config = dict(
    num_attention_heads=2,
    intermediate_size=448,
    rope_theta=500000.0,
    rope_fraction=0.75,
    qk_norm=False,
    tie_word_embeddings=False,
    weight_decay=0.048,
    z_loss=1e-05,
    train_tokens=123600000,
)
Each number is 128 + 24 x the weight over its row's rms, rounded and kept within 0 to 255. Layers, rows and columns count from 0. Numbers have three digits each. The size before them is the row's rms in percent of the matrix's.

# layer 2 attention key, 128x160, rms 0.0772, rows 0-127, columns 0-39
092:119109134111142094107138135173140154073102141077118147127130146148127115127106148118145097158158108127150116111117182076
084:129139115126129140166125129155147144098141162115128156101098114149133133164116083136122125098108180110118104099138090168
090:111103148163095103086156133118071122123155117104119124134116140112150126102179157133160114144170148119133138104172130112
098:152119142132126154184152147098131149157098146112111146118122113134126155129170082096093143085114128143095128136100122070
096:113161113147055120130101116106127155125149093134143144092139120103171140131117151121168119134171135136140117148144112110
099:103146106117126114146151143127128089137142107134111112116113129129127139154100139113088142081156115105068142105139109120
113:170154140125153144150132100125151108161154155124075141100127132106087120088133097121116109096150062126113079106096104071
102:132097134101136112133139138125112110149117116143141138111121149117135175127171128139164120130116111158159149149143123157
103:125108154148113166146095104152106123173113165167141124108133141120133146113131140097131117147133129136167112100122114112
114:140135132113131141108131127099108144123098118092162115174148119138143075154123165147163130169134106133137161181158120180
091:120133140162112160133158145072147172138117121130140128101145117131147098157049118104155117081155114148139159130139119116
094:118169134167085168159096135098161094132123105119101103111128118087165137128143159122139108141138147134108206132142098099
104:124138134110113146157121076119136150118103120135100167148102076172148110083165097084152157101156103127146120092078131137
099:134150160144164091145128143117126109101115145138131133133161083136081147146140142089131119116150153194115108126109116142
094:104125138115139104113130143129101125142128090088126103106114129127133134136149131086086073129139104079106142117154117090
092:150152085111090102139068060141136139127114158127168145116128148172139108142117142103110125074109094119090132091117086133
101:147117139148145144111146102150129119126101143137100133160152145084154139133134130125141130129117139129138137118116184145
095:111097125100096118110126157134165089144127109155158076116130099106135118148122156139114111125126109140126126160171073076
092:114129140160173157118149119208154164138116095120097152155086131134106126146134093141117150131132122156127125102155127124
096:095133122127139110134127151123161100117141144124125092079147144127075113183137125129108132133150151095105120157133110135
099:135142107127125139124163109136061130085126121131126100157140156099164103083135119113109133176123161101093128112121093135
104:141119132132130125121133156107136109087108170163121109132114076142103101113110190130124140146107094114133131114132112155
088:084123132133161110120174114115118147096129162153145125100097125171129147102116134086151104124114139123141144107123118120
097:099154139110098110074151125118172148129127096105123131122164127142138137091151140117131112117142150128101154092113123123
096:155122129129117113148128116093123111157130123096122118129165156136169138117151089126133130123123129136186143127138125096
105:138187101161142116109122137129092111144139129098117155149140149144131144153117137105148129172111123112170142169143136139
101:129089110144127109110121103165100112115113118098134124076149097168116149114143120131114160123104122127118156089134157143
095:150110108137149120116098113134119110124109184115119161128155163110116139100141081108133113113139078122180140107167077133
109:116139109114121120098106100067104128062132072143159092150140104139126078132096120142173121157129128133130143140187164136
103:160147154106104140123128138133139119162107135159125080069138159169117176145137116137155143098103151142093145132124141138
087:165127142172149109146120166152136128122115169108137135135136137111101174144138145100122113143147082099122151134092099078
111:098094162163139092154106109125166087160106164118097141079150171152117111172112110108118129088158102113159099088144121135
107:105116113122151149135100142158141108123143188112153169084139112106132118140147153103107143109121122174115100146090141108
100:122179140140153116124097142126150141164110144158115125126143116106109174127090130114103142101138122112159142109107170092
113:116148136125118149130105120132108143080111077118178111146135083102132104125135184119130122169151130149139173130184137119
111:162134103130143153129135106138141115154133138157122141111125136138148128166155130107114168067119134116131117123144100091
094:065126098174123131161135114142152193138126133127117087170143128168117098131122113132125150131104066126130148177095147133
103:118116117119113124172129123137136135123163179159110172160144144165143146130131108174149120110148132124127098120137132101
097:109144097154143119138169113144115131071135105125121131185128101117183111136139147152131164168141127141113096122104166117
102:149142121094080116073111106096129081134116099145147103132109151122110124091133172166162092123132103140131122143144157162
100:101098111107063163142143116152117123152118161137113144147124123113120119160144097129109144172134118152107122138106082091
095:121080115135127091076121174113113129130155110142106158106120079148125127153147131101147106108125119119109128163132147120
100:135120113152118141144128122139151146113110124138091132138122167149160146158100151122151137157172121106169143119129096161
094:187139114133131097179104100164143116139139096165185107085103116150154122168106147126128126179116153158141144104132192109
100:132178087140108134122158111140111093142125121158134134123175122079124160061145104105140165097111131141123153149111117099
094:125167101156119116115145095149134110100149151151145133134102136150153142157130149160129100131105127164138066139130133132
099:128171171107167091146164123120086136118112071168148103129083084126125097124146176143142137118165143126112103152109165150
093:163141086145152100131099113101160146115129109151104118119113138138095109063122168124136152121143118103138123133156092125
098:147157135108148139125171113164107118131083155115128146116194120122128131133152144140080137100136103125157132165099143133
098:118142107177084128136133165105137131124106120118109144114079131111115131127152121135168106117144138156136129086139122095
089:122122143141090151079135140116137129092130104132161107099126117118132143122164147154120142101129100110143140122150132169
092:127138154122153129122128158074136109120148055139119100096119101122164090151139122125110138140133144118097105125196135143
098:106137141111099121132139145158087131122123100138103098145092159176125122132053137176177102138155138118139136154061125112
095:098099121200111121103124142136138109123130121128170165078159149110092145107080097105136137082150086121135088109119107126
105:110127138136128129115152107139129146138137115144141088146142106135145131097152155126118182114100114091114177113139144106
094:105141098124145135111104103122187124148127089109138115123119175142144152173122101119119169107153134134111116110182151121
103:150157110124188135114122128099117106118131113108111185086122171156123146094148111098132140139072163078093113101125112153
101:156123128105114114148122082084167132124123111115097126171114169072131083138143129144112120141159127095092155125133158153
094:194107164142106133126135145139119146140103142173149133091149133116153098140136142188161100139141148117090135103122151128
101:116129123094106150132153143104139118106132127122135124143142155106077131152074126079177111107121156125100139151169121142
093:082137111159148119134098172133114105129129105122127101142116128137145106119070139154138096161083145156095113086115120115
089:122130151105150138137081098141147153125151114137146065143114136159153102132140168132121139164114110088183144112093127120
099:105100153114134155105143131099103131087139133113060124119123123108090111143147147138141143126137162148150186100172114122
100:124096091146122136105142174130120108117126141157074108089135134167161136127129092210139174132146129114113144132128126135
142:107097154096156088113123127129071144087153119113136125166157149137149104172115163145138096165132106200107122106154165146
100:147148137134138168143126100122160122124111132144145155133124098135100155082184124160152157123110132135120141154081119129
084:141140110123138156152122108101157111163143142149114091086099110166107126109105124139124131101100100131159109106121099177
100:141127174129116114130141127139112145086109083147114129148125143137105122107117088137134129164094166151160148120145124160
096:109129147114139201135122139163144115142141117132105106114127133105090133104125106115137134087138140110142135126081086090
094:130152136162144097111111128121119145147124100125076112169118122109123108154150122167116136129115131131160134139137144160
093:119145140155121118112191151143108133135149065163160130107128160134100148135153134103103131121105131099063150112139149111
100:161112170182088161066130164112114138158120132113145089108102119122136135125117101145126124130137139169115143109152065129
116:099083128102136097148107117148118102142105125163105131175134175128123099190158184133150110167146127125116117133112123130
093:124196126198142145152097164116132116118161144135094120114077113124126170138134124090114159097147106116125083167112155109
105:101119153139163102130080108113127147107117130099104130177132132121172108115165133111132139141127136125088161118163112133
099:088117154091099106138110147138143155130115125081160145120146114146166166154129172079109080130145155136108149121172157151
112:116107143104130117119103100138110173083129117130154107162137122169127088112138146168142076134133108122134115153183125151
101:126116157156129133094133109108105118163123187112126094164126142117132104150114102100126125169101106131125116168090139154
099:148107139125117109121110145124137136152135109122063085116165135094131069108136130162123103159144129127108160117110156128
092:136121132131137104100143103139103181114131070123091099153103088125154119165136157116137160139129132157136090132138156122
102:123084138129158123106123146118116158101141100085156137166127087119155132153116101098139111143113134154102134116080095123
090:132165137147158110126117145115118112111158127133106126142156171159124128160107145138136094131136095143149120106184123110
100:091087130122122099140145116128154088142119124149110126141140175130115168071124151154114128127129139116156136122170076137
104:133096101123127129099069097112092105133094128098111111182122166128139118145134162103137119146092108186125137133151147148
098:121114083095105098128144159142109157122153112134154129160123105173154117131084172139157112129154106121136154128152130105
099:126155150104151098159137166134120162152136081104096079097162114110191119172087148118134166138139131156110134106139145130
099:147117125115121096126135106111107170186149132141165128128123169148139071137125152103101155157087134134095135096097145148
098:126137129129158163100117138109134128101125131148158168124085107126134145135086111092145106105122150143185123106115093129
111:140105132121146073144108151127126164110116122111150106167165130137151103143169152139142110143149115135116131091143136143
114:107132125138116095111102121103078176129114123115128094138151127130159126142156162105105111164112105131149139170105115147
105:100109136130131133114127125144113127093098115130112132166145123160161111173114151156192142133132169161105140092172163134
096:088124127109139142105080142109154133128086139127131129131148115118143105134123144130092130182185108148113102162158086152
095:131144171132123132125141130107101172129151098150142150106125127125157129122153145100133153095125161142129130108147146109
091:128134121142100142111124125117181077137125166147133138086112116099165105116104109160097146116125119093142136119143131121
107:151140127116118144142118113131162113149130155124137143152120175118109120138133106132114128118113147087115092093121119098
105:125126154152150123135146144132111096118184138109130155098112106154156141184119095138105079118129112101123152111084124111
098:137110105112144102169062114111170128138143138130134171135122105153141146087130120107095112112083150133127109130114147112
119:142119149109121096129120127114089157116132139113137107141132109137112119142145131180124116166122125115104126092140156143
105:154102113146123107150064107169133121114135142115138091153129130079144089165116137125138165137133125163122167160135130176
128:133109174122103074116130102104123164105097110148164130165135122128137080134161164134142118171148117165082163114155156133
107:142143189100107129113132147108094141120139112135157125073098095121123156115147100147136140123169150115155110158125164135
100:141103136116105110090129125121105156116130121119115151148140171130139117172137128130145111120135131156149098108152146137
108:118135130132118103134143133170130116105142097141157139130165142105148128184132117158127126114140126140108122124132142131
093:148160172129133061110112131132129120093123116143141152147168104151136128135079137132122126146151117112116168133143148133
098:127136122151131143113114149100115132142084097110156118134107115116143132102091130129151138140112119150134137139124130148
103:166134116123110111108138108136099104140139104120105102136133084140127128144155161141119104161136165138105147113136137168
100:128140119140130108110104185146120149146108101122113130129115116131135096162155120149109120132125135130108122152118160113
097:142134119112128113150141102158123173150127153083148159128175135104078140161096122131067121116095121124151134147105113090
101:134145164117095174150116116104185143136158134120098112134103073099146120113118138143152132073141122098138125127115151136
094:104149163155111123133170084120119130175111144118151151098121116148151130122163144084130129144082114105128132122114173099
096:125101132125132137113128138096128143133103118122115122165125133132117084183112108135135120092125067181141143106164123125
109:086152134103082110115149132122140140159119140116083092149116139108134154151134148134131170122149122088168120131113080118
093:130139076120144169138130086190138171147136138145093111086127098105129119118125143144114129085131144130099171163111124096
091:130145119109136140120150121138108131148078109123129132149115142154141107112087129117117145118146078121087145092061150143
098:108153138077129106122131105126124106147141177152137157114149119088124117162129111145134128110152130118108182154125110132
097:129109140128123106097126087116146157113120120162128156149135114089133139152128154145100159178126104127105080162139151160
089:102122130128128112158106145122153125125118124072129158149143072093114136140175131165135114162140122096121169103099143115
099:176144132142117183098124124114143116140117121144110132134102134193147128093115120157139149109167136097106100123106166118
102:126162160104131107169170111105164076118091130091149084143118118152098122120126108096128126134120168153114101152163125122
102:143141118129128114136122117129122097150131126141090137104108153117107123139084168103095161105133147164146117134144149072
098:119098083099100086148106177113118133099137144155118110112160078115152119123101159114135104112123134161143126158134143148
097:129115111133210122155131150100134168123121143133144103150118122122136151132157144180139121159088154097166160117147146135
100:104119115110111118110119146134082118174118139165158130111139177106115082110093075102095146146145147149175106098148131093
101:132089114100141078119138105119143129115126102114113135128172116134109112148146126139115153149122061133104107091138121129
101:126156106142134121110130151085128169132149120134163112172084151137126116173124105133084112120130151165109149092110168131
100:105113125134144093127106120100131149097132121130117085145090160141087135126094103169125096169173156109114117109111093182
094:113153093103136066095099113128159091122134131120105143139138130105115154118118179164130093115122153127113134133122115107
107:158154139064153118106098147098097091134110104141090137161149143096123126131121120103154128106109117116119135132157125142